From a checkpoint of a small transformer trained on Wikipedia.
Architecture: embeddings untied during training, normalized queries and keys, local attention windows, gated attention, value embeddings.
Training: a variant of Muon for these matrices, 125M tokens, 8417 steps.
Each number is 128 + 32 x the weight over its row's rms, rounded and kept within 0 to 255. Layers, rows and columns count from 0. Numbers have three digits each. The size before them is the row's rms in percent of the matrix's.

# up: layer 3 MLP up, 640x160, rms 0.176, rows 77-158, columns 80-159
# down: layer 3 MLP down (transposed), 640x160, rms 0.0859, rows 77-157, columns 80-159
up77 108:135107130149159121108122092074151064144132181073172092156168142192124111200108115142134136150167181125153124125128095150133153150176097085152155156085121121122100175070173115212127129104110173144109141112146148097146176131122173139143173116
down77 107:117141161121163084137104173147131152111119161103120149117133189124122074165166148140105126097071084164162120167103111120106100183110088160121144121142113154190087193116052177162079135143143102151096109050084110134192117161128100124056111113
up78 116:111145088073121049131099143129114133137156160201106083149100152120162132126136082050097106167112142075105117106094083142191077124107111128166158137145118164142131086095150086155134082173098121131180083109136144130129071105183121097121120187
down78 109:137068150169087105147150180170146133150173183203132106104164115057142110138162166136113174111139126071167135066146174119094150151125089222127164092115096138131079116171138158131130090128122135162107163112118109180151126117160161181134125104
up79 118:205096147114163095128121155112090082184081152131115118129127133185113127079139096185141132166141148167083101159060144189120178117174141139104136161129144179136096092137192099157133164090146087094062137161158101120137159133112163159128125111
down79 113:112169203062173063055095102089142092112081155118108117090146117131163122121153068162114214133073103114078113135148146109146134166124123080169121118155067168126158115142092131138159086128109162106184132131129146166078196181115128147191192102
up80 146:124120139062151143141107171141106177145110108131111157162067089161066166112103127115107071178117109140159107104117159109108081146118139072158100069096141079175122075140106123121156153162147158066178126186110161149110109125096094108061171170
down80 124:124116078123136163104150119095053143102162156124134138104108142081159097112112087156155092126092136059177173179136112106142150123089117146064088128140151166134161163143110124097157109122161133079172138125157116156136153117130080110077122101
up81 049:135131091169095107147170099106147103110158166090130119137143113091103135124103117120143158136166126139167079138010056140154174123087097099146156143122154143203154171150119163136092105148092030081114129139102169111141169143140086143116114150
down81 048:143135158116111099182163055096111144130147208177114116185131097132125141094120137106054132131151145098164101128138126127148167103112118102163148127150153098164117092094139098133090165108079074109152126078091118146142155073158119121174138132
up82 128:100095138200167082114139220166149120158105124133096152084135140084163140097100181098112128153101135161108116137122157126067105110080147102161146094109172118123049121104110114149107158145119178047112098113183115048096101190085098115068052094
down82 121:119063092125141161053163155089140073128119112140163138114123118161184160162102150098159104089134146180122173122140128110103121152155123080144102108108120081112157119139135094047156150143120128090080115100138083118117157122191158163052124098
up83 136:121164122085153077155141128100113138084125059093192133165154161152126132156125047131074133179155184121159089115126125074088149168153094146128129164151163125079105128118108122151089132100098162077125126138132146151124105156129185108166152124
down83 128:148143136147096125154137107160086142160145113060106114173147160143142082119092122067079137091083167110136096123140078225063090191151084118058129180141119181121179091162108153117114160116125121188154097095157148135146147121093098126117116078
up84 127:143147095106105112186128137102150110137159147138102108177223077125124101160105145094106120146179126133097111137165124098107153111108166131098103124120070201145150103130171078104131107090011137115130103123082141099136128152126113133145087135
down84 139:095151153137177124128124083149172200104112080108061133128114107109091073160135118097119169104166129139165187116150112127095124189159138144125111098179121131094170113092121088115129159138102137096159130166144112055098120151138176091219114144
up85 055:118109096142181117074154114098134148137119091145120111119133189165115017102105150140134154183126104122138131158109073105111133149094162124054155154102099116179133142151133131141143134121159109150039148122086155125120131168119077136166104075
down85 055:102169171095107081100128123140104182087092063121119101110141167080155096132116128159092102154105150120133147188150116188081109129081137139075130161097164052150043117121117157087131111106125024150057136097104126159156115184136088108116153095
up86 009:197176140085184153111096176096093123103120065112123072079114151116129114088140079116149115146154143102188135131146143157168113117079109200098144108106160094164146159158165073083180151086114126099122137070157143131175101165128165151169073131
down86 007:160140124174139128144139112118161107143184179125172018094133179113113155142175094099136122131169105148110145150111124162134070146082140116114133093142171168163144115145117101132124133047111101123122125182110155134082151115127161128096162069
up87 067:130167155127108114146163120168095151154072093131164134122153128128113153135114155171092121109124164108130134089084152108092157085142101102158100134116101144176159113139143098094141185088142098168117148097185068145165091152168160187115160067
down87 067:171079177133155121117147126240131116151144114151140066121155129098118115137122209139108182145108115132128184115111113149093101156161117146135100115109163144179151151136123145141112136109075100112128142183103107149156078166118111204145172131
up88 100:134113108176110146112143181107163118159131185170159113154076119101122107133171138102106133145189163172169062137134168105096130087082074127109191164116103150134099107117116120151151117135141075097146136113161174083136174153106208173151140142
down88 096:110134141110096122102161089143178086151083163125148106117152140145104147130156134134129085129104147126091107177102105122130097138154105112115129101148142209059104125135098145145097128073114095106167097108144098171128132133183150085135119074
up89 123:126155130127158128109071140153124117153105112120100174195096191129102142131101132092110166074142139143140124043099124101107096134092209059144105120049078131114095168100134115117152137118120142162133078197114106074128111106062088100142099145
down89 122:150104156125176149118104139103109131092070121115156087159079116144152174134148122155104110156139147153142131112173135090184099105140132105148154166113124092058099153113095143052166117111188075105173148067120126120117119129081129159150108121
up90 094:102147092139084130129135168176079160139123149156166140101110174168150099141131096103068099101107161109134147182171110117148184141085143114123165192052150127182144115147144113122135132123121148133128139159208149181184128062157110125124066116
down90 098:168185135174124095077177163086144213150058199106158093144151181149140145137151079139133117108149162127131134093156111092086172124103179076134122118190099084116148143175094107148123167173091095152118165125133098150145099119127152115151095152
up91 118:130158142099112117156135122055116104113169131165159157129145119167112166102099106128124135141147141163130123112106082149139151151132144118170137138127131114113119166155162098164106098180111180185152090146120142097141076145119085195126096117
down91 134:151128167144138088186172131118130168040087156109087158134081146121082083084110149129124058126118119145116096079112101136155179181094103137098091114120099129164098152119132117120093182105100146149176110151068164035122108105119150166170092122
up92 100:098094110082149082118102111154132159097116125094143179147139113116140189132142082139073155166156121106206118117112164115140168119126118107121191144181112151102189103087152118149090134142133106107107158174138142121146161144119150180135100196
down92 093:064072150212121139137092125155207176171156139087128133133153144124196130134152109158117133107138155099167129187077148100109045155094128147168125151146124156159115144102137179162118141121147125067114091089185178153174145110083143142156074123
up93 105:117133092161152153123146118123138060120154144195077152139149132123146123142168094102119150186183181123178137132181122097113152131087186209136112140087142186165146129170122182176127103092124106162121181142163142154086126129168133140131095097
down93 103:096101139118164116144120117205188153147152157171112165103162139110174133125133088177146141089189122154103054131148155088089111112111187169103172101157130140179122165163129162175101148077159112174151123171088101194086150122123096115129171144
up94 066:128074127097154110154157197116160156119095125155145163169112131161096119094113111092163189122083120153160150091098164134107125183118142109055179119151079100075145120130165115150111159115106066078089135162098140122176111139153141137128102138
down94 061:105107104115113202119144115117073207136153169091144147155162126158139153121127139136088162090163088151137163140153133114091192134109156145078122177154131136182144097139126068044077126128140117143138074152128142089087116166133062154124118178
up95 038:122138076101134118154128081159132179076113140136129084133117155187137185156145118178096152108042112100125167136119113146163127086138118096162203066082128142134105082135155153159022163091176164129140143151130142125136165156092149130095123195
down95 035:169119108119123115161113100133137154100089140131097134155132126144141144121180163121104163127145100083123098115124132140116083131126111160137148126071188180117107114118140177102090093091147107127112154117130175128107158115094129153108183127
up96 130:106150084136154134123138209131165135140114104165144143149076121174120134099134147116138174123141077116139171093129143155148181109145093082079151169129120149091112067172180131171132132102062081126129139144078103206050100163100147156164072152
down96 134:135120173141155084126082132110101082099118119120180151182137149092152082170111105177054098147125157193146102085090109144133186108181161149163121099116160113100160171142117128063153178128106147162131143127143165150138129095125117098084141120
up97 085:121159161069085153132118134182137082138217111143111201159115127122099116147098152114110151149147086141154138104130157098038137121121119111102153127102126115112129138118134124091127092174092116114151170081073166127094175129147125110116143097
down97 075:122125122146087097114143110129186132098135097159124124103118151151152166122115114088141138104126114079133134140093148129110098110128138098161160064118095166123077089148142124094146112088191213120176114088126165142098103096129188061095047118
up98 036:104140142133138090111143125085113144125150145146108157095129133140116126131200148129121132104093097095169141175092089127082089163099132114080116149132127104175064086080161125129118181171046135177087132125176118118112126117121135168126126126
down98 039:137176124153127139088172087109151146155145104152106081092137117099101139150124167132114130124122091151135096164132084146050134113129136168103148113142114117169100135121128181110162163088133123142129144160119108170164205131154156115111146121
up99 135:121124139135145087138118199077157107130130160136156193133123134126131109107108139191076161088144167071121209177137125133162153085134175152158154155159144148140105115127112149068099119124099133089116134093129067160137083057148151132104150136
down99 139:158125149138181125096063138122162125168119177143091129142165190151150155095122130174127145113126097113165167126080131146080130159163121138057164141165143126095093102061114132098157098174147133134086147088141146074077130110054110113126152116
up100 028:074093187148122122098131165148101042110191091103095173171135066117184080075138134103191109108122106090128100112098100119138124069059114159153141085147081136108065086107129124132097113116166140115028113114087085153146183136147124156136118102
down100 026:146149110120085143063114163126144179161156138107097115062143115061176058097151117150109112110156096132151111154166124137157121151093172167139168098180089054104115151147165099071125148111180134121162103087068132114147133100110148122127117106
up101 105:128117159136160160115080182115054162133162087153138128172127075115102086130162125102141111111096175119190179140134127112118129061109085082107132096139128145169113053122130092133144153163171185128087116120089165143087143123137148136105127134
down101 120:138176154167101166163099174123102131147151090089145151112096162108110137039167133152107059123110122123140166106138073143127053158128118138077148095140194084086154108151138167127138109099179118165137158170075109175111136037097151163137144136
up102 092:098110151174070140104214097076091152132165100132137161114192101181129139088149172116128150135135103136128109134153130120188091107075122082184130102084113151153124157117088137155108174163155100150197131105179113156119101144103114149068130112
down102 096:093130141114076057167142102145125139103157213142105064103110141079164183131134159133067111134127127078118146119148180170120099125077155182127081119116110162088103154112162132109117159147192156119102166145155182094076164114135155115066100118
up103 061:147120134149129138094089163135126115119163137126180140118083119090180156165153118108116144116129146169154102124109249192144093135148196175104184063159087118121120145153116123115112144102126090129094105164218074075166099079144084128108104107
down103 060:156086147159104186100149150093060098133107144191117137101153141097061115076130158150078106160131071169127125098096136130120114116143141137114089111090097139132129148174088100128161122135126159192136091149083141140147181133145148111146157100
up104 097:168128086105169149140100117122094122103131116103134113123172106132130164130094133133152170137112164128095127168078130112107178117125133160187131132144115106128064133132167173142126124161138151100201125127115121132084135132109092111102150168
down104 093:087112128113116163124129130155148160097122179053155157039156094119100162120163123187129113094123095094087144169121082126110151105137127113147116143200104131114094195116154127115148097125156134118122087104097188138102113133129134118200123083
up105 104:130147150185165071093102121112114090106078115183141163149130137139111132093100166076128144150130125098130139166121093131108183023168134089152133124114101182143130067141133125060174179087115121141143142117179132102121176190072130147116136149
down105 103:211117128120136149133175103177169101108124112163180088176121167113107131092148110142155124132126083152162133149109115083147070165147104098081218123106146143125090086087128146175118122105135119151174066073146174057152185167099154108167166153
up106 089:175163160121136131168150144133142111124120111137126166088115173172135093167140098058162171169175099160162248143118167089084095099143190129141098100118106137092157091093114160085126102099131196152108177115109125183100169107185102143104106134
down106 082:143136125139129102112135178156109152118190156142112111131167151100130134105133111130067108076122176161159129148093171134173113151052134191117128158110130075169147118137141108138135136129139098107156173143061139159129147125195164081131180087
up107 112:106128149137176141107130172099079158163131164175086174093170063112184076124105113123104128088154165146120129165116140098166117107138112146112113156138139125149145054130171129141124157133093108152057154068187121115158130078099152139103136111
down107 109:143097150160108122084091177078139127079118181145107147157154094079124124120071150099150109141145047139133097149190150098174086120114125100129116117139170104137166105141168095116104148118176135131092096067119147103131164079139171076092060144
up108 118:132065136144143075108134129161129170153109109141066115154176100179134130159067137082083122143164170121109137166098112072168135156107112115074098082133148126116083153130150125178117098152076127084135150160157088139083095129151136118133130095
down108 119:167076178150155087136116185172095130111124117146135177128128110104088178163104147108123075131156115135081107095130122149131129113013117135096136084102133096154049075156144169121161147156103131115158164183142106121111122105130078112210130089
up109 135:112171111158180078126058070147134144116163182122120112122099076184130119178126131152109121135135130191160098169143149156106103103141139135202105151152121165079160186107131165156206130152119119166138115171084138115153155148150180140112089088
down109 133:099096073195084071116196171158135196096147164147102108132148070118165121114103106128155117166108138150110215130134155162148163124150112152170105168147186144070094111149127173129139083148081102088106126153111129104123148149119132141215120075
up110 080:118150114106153107112152134105123154074113108137120140127153141119163178098168146115171140109066072115079102134109144122141148035067074149130073123085187109177189098146126127119149093107161109115127171111196096112135058120130115204118131115
down110 091:104121160149112145107112129156093038153152143185154090120127195080083117135121147102120168117108138126041123079112140207169109117155111134117161074097070116147167174169147165135184118137119071141137113130092074141155106141110076117174170097
up111 082:102112120152133150076146145146149122122126053155200116124120111100094068197124085072140089149158108148111053168097185088111090134116163194128120120171200122136057134155114132122117125061163085089139110106150137192131165166078176165139139171
down111 077:154147166154128154079174120078069210135096187155155130098113205130129129129126131138096098158122101097129150140158126118170139136142092122152134167176081128111069121135145117135102143110175171120154134148112101150076167155176038149147130100
up112 075:094116125107068127192143140130131116113132147149143189157142131061175095164152089123146153163145109128062121205113088172065137084171188159130142082128118110185116138167075109096143092145174100158112173148050172091156143131108099125084141139
down112 069:172149110065142098068180151135084116119162093155100149160126173180139103101127115123131125102127165139078134105135103144081139132141193104070107089055110119125107053137120160158153138048092077124166159145151131113185177102111156064143111120
up113 130:117084143156088141113119116115133152130170117184140142162113116144095170211150112134178138125132130055114121142084073112133159104143155198164100128152112158116096105118100095070126105055146146106104101095185133099108126120115140136085156095
down113 130:102122146140129072143157161124139119125115104158145149162189103119147163150177182191114167184139185137133160080164112106122162110131193132128055078130138174060143153147133098049174140064128169123138101125127060128124144071111138103105099157
up114 113:127129132159158119143131093077178073106122124147075134107152116102145167158106107038135151089078099101136119093185145148210158067077088173109162152086139074152122179119141101143153099185080150095071145179132160133117143100103105162156157049
down114 141:141133211129131112141123063054160099126140157128151139083080124113107136159099099116096122080077113149080128164117098152161128126183095151135112170087110084102084074135138090169144173106083125140090129184102171162121176107130110140119187113
up115 009:193131149201133114140083165061118123128140117134152181108146133105133110176206143114143142143125095155116168075131109116091083132113145130127140159091149100170089110136109115138105141112115141126119162110020153115093151138112125211116147106
down115 006:084133136146164056167074057096076128133097127110151147100123149121106141121100172107141073104123043157138152167132109110199144177145116152121159105121176167183111157114172141171131087061140125105091088138110172184106140141189131091118117108
up116 036:207056116079108141123125156174092114183150084146074185153129133099100139129130133132058092040126146126137155081137101115147160110094107128119115140182151135169124141098129131090087074173163114133052114087115104164223117117095133138077144140
down116 032:201108144165177130122109172108178105075157136121143089159151114081078165156138144160129165098097105119174104080123130102116150120129125201064160117140098068167117129119102098107080172103132141201246140105130173135164157056137154150098110122
up117 130:126059162109102141094163098095098069162106123132118135188182100131136106117093068124123111128163210126103189153118123139160135122039198129097151083086099109152125126123061122117110166151177143163170086103134146148082123158147125105184072123
down117 134:102158136150138098093157075120125124099168191158128123147130109108140176168112119121147117135118065043138079162116128141096131168114130172128127087175146127141113076140108162063127132118107113166128126109131132124123128128141084099150153118
up118 087:179169165082130132107107149123116111167163118113089159136157111111133102094159102169109095097153174098192166186136108201169141082108061105118133160141173107106151113213143170188142168130101122179120099146137201138122119121138119122114151111
down118 089:138108154118131136132142156121142113096177140109096125160116173108180109081082153200094156139141078148091129136127088118148110157103152145134116083104093166132125100125087071098113091071129171168120121151135051136122075139117085118166137109
up119 042:159116113103122140191194167166136153136090164107137186090154136147145053095127201134133176154071101149024112153108103119169126098102126121099121116163158131147093123112131081151097098152196121132151093140103143105127117153182112131111068109
down119 038:151148110102095177112133140084126167176165123104096091091113147109091125193116112137173167109188163123154105137117131112076142144132153120098149127130175182167129142110105104082133106142146102156080219094099153154105190085088102179142126056
up120 013:084101164072131112087171136072086124100184151155154087075152127117132150084152092166153146089119125099118116119124069172136125103122105126129129130149137147172122167135084168190033107109114118200131159139157212096152102108149153078162090136
down120 011:155119172109093155080100106112125128126130206152156091164123151149150144121108118072124139085144054187144078121173145129119206107059135111106131084109123106123087116113151151107088132146149160150110094111080128166181129084151137124078111099
up121 140:085147075044214096181096157100134147134098138140152112099169091149169133129123098132198072109153128078132146129109111114178186124141101111117109165193158126117104081167195170147150118186145134131100132182124168154177142074138090195071150166
down121 132:118164142122129200148123138173120182133091153183084170107134123104068118151116142131113178087147136093104164160156149073115102103087122114119143070100122081145131114165134050150153159093096132072085087121140148173173151131097071131134127154
up122 127:132055161047148124099084146075110167101143043144113139114099106151162119096039144162137117125154144125147097132171152194150149123138198129104103105124149161136126114141196120129141098096191081163138094135132144115128164105161138109140094140
down122 123:136137164146177159135125123208133149109130181144106135164125131113089154090141136108126108122137138158137141117131143122108094176094134110140154122104117198070092107172130143114102145113070182113125121156112113081136153136146133156155159151
up123 107:171166138073081114161121122137089099083121180181097112132101079111179142169159174128096153205094125110096145161149109136103093154081161081103144156112107110106143157016088102136092110146127163093113100086159121131144165122102093164160147189
down123 108:152123091110114127105135051205177076090127142114140155122078151149151105137100147083141133096206138151088103164177107144101108124122120088087169121171090146198109139084102166086172139157102110085170094079122120145094130141120078102149180113
up124 046:109052135135106127131112155090174137118109075149125133130141129135145090124164096157119086109133133180210128074147163095111032140151215145077075109131123110163096130139084109171099143109160086117124147093140069061116090117130113116188042101
down124 049:113140113177102124116095201141140133131065129144153130074154115110166141077069101150097094167120102214115125125161135093198081126135148138121098125126104108136113170148100117107134138143109140106117139190094131128108133181144089071115153156
up125 141:123109177120097172089125104190143089142181170121088193159077152178088166175164151087069127127097129064123127139129106107133040086163139150192129173120076136130122092179124129119144096178154125127092140139163193124093151137055153113105145158
down125 141:140080180147195142044143128109153123096088122129158128131151115094117155122113118176099121112104102159063129130122201106133031136139157154142119089134060112195123111060159091142158090144091119095129110113103099126093148108147157123094199117
up126 136:135152135102166161141119118105090147139143154117065119098137143130100079075146103099198125190097094091124073197109148150137101091094142188106091139079142131122134069163187104105143143171133107097121166159144112151116125112058134127152133140
down126 137:181089112136136109101121112169131071115104106136094086152149147099173133076097060106160122169108099121115081153149194060139068150112091122142114116110085159137182135026146102135134103105128098101136127110114102085119140121080165106100132134
up127 007:112182120133137107130076143136107079134103156133109179153146098127130134120140094133137152170129082112126164150112153128116099115143084174122171120080139161180097172173117161078175091169129046167115124141065145084135167148159173126151157111
down127 005:188162101184156113107104148115126100096137185148165135171120081123119181128109166167107091145166080129116112113114088120170134127114093140139171129128109205158061125163114149122150094104120137150078075093065135119122097165116159108083115068
up128 024:075080084133178183165102115136158143104171101163158088179152146086155176112128109114067120148150134111087152120118090123095139115128108137124085064164142147203188083144133085128092143170132133118202217136135124143139077098200134143157132090
down128 025:124134115145106119158138094193134153136100109121164064136104114129132128145139170123080150118158147126085083133126151152095088159101155106226121064055142106123119143200102099160139102117115123145118141125098077111151089091125119204100148121
up129 087:126139046119156122124129093137063088152147141136083174149156185180129122162146098135094123124157088132125129093104157129088085166092121120120115128081105176106142111082129066093149118130156137145107109128152121179135127154160164099078065134
down129 080:125134146168115080109182162082166105166138114121135087088086128147194126137105159093188112135100121142096152149069108110079119126114146194107162102121106159115151145097087103168156180133127103132137075173158164173125151175130152139137100123
up130 125:102146094143103127156091171147145140139065138126131116189104146132062111090139176147142158079146111129154092186087119103139104104163140183137111096146135121160145077182165078080171135142144185163130141131117123131059116139117174207137174173
down130 137:138170134162093106115192139138111111112162137191095111146064111115192111121105104094077169057156106134115107130162050127076157163117122126125091135149123169132120140168156125074115164112092168138179154145093113099104114197124149163111128166
up131 042:176132115069112109120158119081128144107107084150085130120145132144083145093118064149108113125107116101082146129091179099152133037186111148154139075093190170173138086165104139162109070156097119170151106088159143162125108181146214146154148110
down131 040:113130143177117144171092092101145088159070170112164091125113162163183138138136091158144176085123105101137126127153159125186158157139121146146173082155108215080127107169094143159096114060164093092160143129108129137068155152078137084147128103
up132 123:165141071077128109108142152177138070126124120094141083137138133168114125144098152126104094066135084116132165182140124127143097124127113206150062187099135162144144129079108158129091108121176162117184156151148077145136111132092133082148179117
down132 124:131148070145159147119093127109120116117148154138090117056110194124170172152096163180156123123178146095126074107120098112121171163169154175073164141121144110155082105167048148105131134118110166174143129118157146132114120157107108126095133138
up133 124:094089141117129099092103141072102202070118111130095130117120079134171094137126179132109188170083128173141071197143134105141157124108136069134118159131080113134130164145103113074163108174086137138100191069111127115176141086130112108169123102
down133 128:148115157111137180202107163104104154111168149119102139107136124120134158133159138178104132096061124166149167140162173134148077133218111074097124128191092150180147128085107138121190068107088093102098148200154104096110138120154158127183106093
up134 127:113116140071214088122142181162154134116111114089137115118117079131109132070160069103124085135145134131220137094131079110175157148169116104079145104133117134102169094070123135127189121175130167124140137097132120146109132156114128067121073116
down134 117:166090116158105183095139119113159159100158190187124140125122157083162154176089158106188142059135104166139157125171172147139181114151090119098190146118111125102112157094117155120123144149208092087127104126146141177125111112114099102119145160
up135 124:127094167181112171129169128080096152088101145102117114142152180136105101151105114119145145123147104094164128096133152088190101130173124088214105143174099120117123118184118080055096175150082043127071091122097109075182130142114112138085095082
down135 120:133131105130083102102136163128158116114184110096141178118142126105113092135083160154161082149148091177113139128130180177178136110151096152124148136163111095122142155145196145145120090118136093169123097102127139136050060152117159186109120160
up136 034:171100072128170185131136115155157164162107088159158099109152088140182176123100143079090166123119104175130132135130133121103116089165113149162073173132115191078142130144103110166080184155148104081107115086087149089130124132112106096036131119
down136 028:123116125109168155107145089095112133145138125072216146192149105107171136189152134149129106094121104115125130192204115149086124148091110110128144095125087122063126147135086121171058144113078086160151128133102153064093119103150151083167146084
up137 118:170153141184099122095065099153155089154102125202128180110107193109123126143128102077139170123152147086152090115151110101099103099084139166123078191134137117170159041058150097125150095154096122113117130159126112099126090167157121140172095132
down137 108:188117130095095095109131144091072137193191085125101187143164114145161237138129116172169079091111142184093116120071111100172141210096146170134160100143136124147106140160102120149167083109125123189110054126172117128146123146108138155151149101
up138 034:142111110150123133067133166084091077114125057113145144158111132133175100115109198094185145154174052140087110168105113124110052136107101155193146143161171142099123095125077162118068109132179108106165123110158095117126084082178153138115108243
down138 031:150119175166105169144152134124167089158165152097093081137127227148132125060137153121121166083143081172129103123117082092167135104140098095178152139180125130105125139137126145077101130151169122189117122147111124143075119095171116088135143095
up139 113:094108133106162082078197146098129095101193166102102138184098131180148140115130157151086131172145102095083107110159145105124146143097159152205147142150158137144102105147115199140128106125145102134090161146166086075106064092104085124162120150
down139 113:123146067152183119145097128115115089114161148138164074158098119119118119114174139154089102091159116136091105116116148143159130097172134159112182120226092156128149075122101138119154200074135103105083154118105088126151114039114120110111089139
up140 010:085143166183134172136115121089144054056090144137143151165096167136152144087091125204184128114127099107181113181104099135163115129155088126116101132120151119105106039161148104161143186074182105101144137100092114114114161108124106165092124122
down140 009:147146129113154106066108143088089123175100132040092183096057184116135108118119105141103132129127162188109127170108111116102156128148119163180185123180095130154106187152140095059130156126169138091164131134117106112117105149138098142176147162
up141 075:067156142097139156113098099131075094117162104121068132181085117108087146161138130177099147139151099165133137102164128150132117183155131106113082184173134100114026130122145075169103162155165101086139129163131099094148176161153096165158113125
down141 069:123192178095106170117126141116117189161104113084101082104101149181145113146133124111077199104162084168090149146140112143141135170121122174179118137124132086128106157122126102147115094132121106092124083127124087126101143074170159194075128149
up142 075:096157168122190121133079146185064109146102116162135107162183185128075092152107108120147139169095106076129112160121083178137147067145074105087197135122184111117104122070114133145163111094138129119137174156090173120092168089111182136177155086
down142 075:078139153092094103121109144146089137101142093105110127120140170089034102072110114113112186110082188159150118105107102103108105189123112063125130133180159070132093082087111106135139153098098118150125145134110156114149144175121130085191105106
up143 035:070172159133139141151118149087118115106149135134099172176139078186114063153136222098140148123133103154184137150153088194097113151139054162126133097149121076167125111112122139141101118106193187081136069168163108072109126106160172187130079107
down143 039:090139093156077141080141125155110141183162121085140134120139117103152132106126094129113166067153091119150079101146077158089137182129140167095107083159084158177146188103112153114120137084146126126118103158089115153194192101128132137099135117
up144 072:046115194082136107152165163103116134104176108204124129154170088124155125161149125104175118146101149114116149137086141163109125186158158134086147105140092191194116161115135094155074134119117202093208142106121112104083123163156123085148105193
down144 069:156106114087133133107102145136144092130131142158152114133095095120123120165126055166090157142191133144110080149134181148108144089178146146096130029130088139133110083127106179160146156111180133127181158141133157087161131099140109183117113115
up145 104:115121093157178117116083115114135109153100127132138160153166124143075129097131133106126180142102141116121170179113112159153108042135123155114130156092125110122198123155079111059122101093163117144169072113138127117078121134187130115090092158
down145 107:135155150148107108136150117129137125172134125153108126095089230140176108080130085097131092090111147126135109143084100117192141097169118066107125149107155078101113089121114133142207157079117170179100070069125073173150088108169144102076103118
up146 102:110124114136169155119121134094095119156120086182152120145128108192083116134112137132138150160117103103144112176103120094121116106098125158114114125177125102147087199132148076130162160112170140131075044210075166097157084128124129057084114084
down146 118:134126179167098149154182132120141220112135088122132120057151132187143155092120081144087099092113146168086120156096132134073080145049109101101124133163126176143103093108099158182101122102119087145172121097130195160073131075128163098117133092
up147 148:114100109159160126120118168115118136131162124158167188113177123147122085136132097103101138098155127071130070117126146155145100125109141090117125114120135137161136177077092167096170139133180114156125155099171111138197096132116108126100141161
down147 137:201118149174167134113181076093149145126121164109148166074069141164139114179185138149136142158108160132192135155090113113090175153149128169122161170158151177105122094138129137115162173118087072129103141131104181165104113184113130165150086093
up148 106:099091127114053088175102139133139132112124095145095168148141092124132030112117127078141125136130128125122145127123128079110119128189071098123130128143071118075115170157145107160079116102083008121139139118125176130102094089150052116084147085
down148 107:178093097118137131071142130122147122141113094131107121122119065130184165142130084196108104115125136165103153149075107175132157143160124129130170117103117156118124148135143181100091168147108144148108124088105151234081107082158123089092141184
up149 108:091122111084113089136094111129140119143167117030132122132161174102062154183106229129159089101097091107094124145089100102151068157156219117176093141094118148107089125133070106124104185113118119140150180082138173105095099093142133158126156157
down149 101:133126112129102131154088116115082197081071155181197135050178081099169100102097140130141162155133141145136104127200115110091098148105057141125184154148166090105131131119182138084076107137106085096152167123133099101070127148099109179124136085
up150 106:181179169123111115160123107078089130137119067083086143122114149093114145115110164172197137137135098160111100122120153158144151182143127166062114109129108107110116096109121116160155097156049125083122104138178160114153142144106152086164105133
down150 105:216079152145167148123141133050124069129134095064171124068112148099141129144106128119108145088121114054061131135114151138148170071097156152099112143110128108149130120199092118136141144152163059119125178107152150114129075119157086090149148188
up151 039:172094110036103121144135114116092119129145113180145142156124112122142140111154114096128115106147066123152168125160153184121128131103134179103144095192104124143182157156106179155130091137109173051196152154103105147137102126139197125176088081
down151 038:118163145105121114085129118068092207097173147106087153096124152143113088159101120079090121142138095125131137110147166137103155144085121128182189074123094056179139153176105159128086152153121108076133111174096166137127115101141166091152136124
up152 038:177152058110131152109094108088118084127131150152149169169124212091088081147135135171134158136130138120121078150086082153117092085071097082117053084120112109139132154145139129142161089096203077165128115108160155123073088121073147112125088129
down152 039:135110154127143197101144150196122076126111105117148082177111196163135107091095137099179164082119156132075112142086103161103078188150117090089183116190118124135113118128138161077197122077164111164118095080119139159126149147136124075138125144
up153 136:108148093069167129068157059160188089182135169162142110152102101168132135074119138080117135138146170104103155113123087125144099135109131058127134191123079114116152121116190108090180065160122108127126147154145070098158188132111155110159063159
down153 135:102078188142077217185146126154103132114160200089149144105171112097127128070125058108164067113127100131095082169136112174125110102102141145110140136133107083162125056112124113066123155119144140139082124158070069092103127081099148145094119096
up154 100:123106162103136122100092130157096110139112147098086107140049158161071131104079074112186154103104159138077186163113177116138200106082122103140114089079103114149143138121132153117075090108139104132087177129136154139191192089130117126165141131
down154 098:140163099119172110069145183176131124129125152122162101080125145110120155102150114086145174098090117143148172145153163156118203135099111110140064083171127092118143156143134138102152143039109108149158102174145129130188113065111126148126083087
up155 126:082117084108147166159168135169151142128153123145074136146083050090127077138137160157159162151137153122164125083132136103150108129179192168127098145102096126151134157084108171124175145168144179148131143124143131167121140109161151146149088103
down155 128:145141164102141193166095142137111164133100111143141113137102137098059100077121104169127145132138163088165085156094093127157116168142125105129137153134087157091122209160127092177070127107126117116150094172117146091170200154184169105091091076
up156 125:151120089139140096160141164092176138126102107053095143133133145135077071103119076118188129121147118105100150070159121128161125118175176074059137078171116147111158156110120065130099104121094130115133178131122175140140142163081125095108099165
down156 120:115160149112159104097064149171178054122121144166130110098163141114196113162119186123165153132153185090102169126197096156135160107168076123135143128213109138115152141121151123128099088147105153156133130151098109108165139121176046133144177105
up157 007:149075149143132140151121171125126118189137114111100164174130218171062178110158204139108132143172122136062127152125119151139140194165105150183121133105128135138085151151150086125178056074147118097085072156083119124166096169106101134116145089
down157 006:164076116099124133127167130080125050166131111074169134107144191089136139106158129140117184102157118143128053088127086149164116160137108131089157106149169110109071122127074142095129109114129135141163109107076135132137120115153119161242140141
up158 112:096128148127157085134146187159194079073135137126126203167087156125147120059170085104155121090068130099125151098139125053116111097150121161161120143134130150144149162068071133138126157093094086126178154134115153149168118157140158177140150160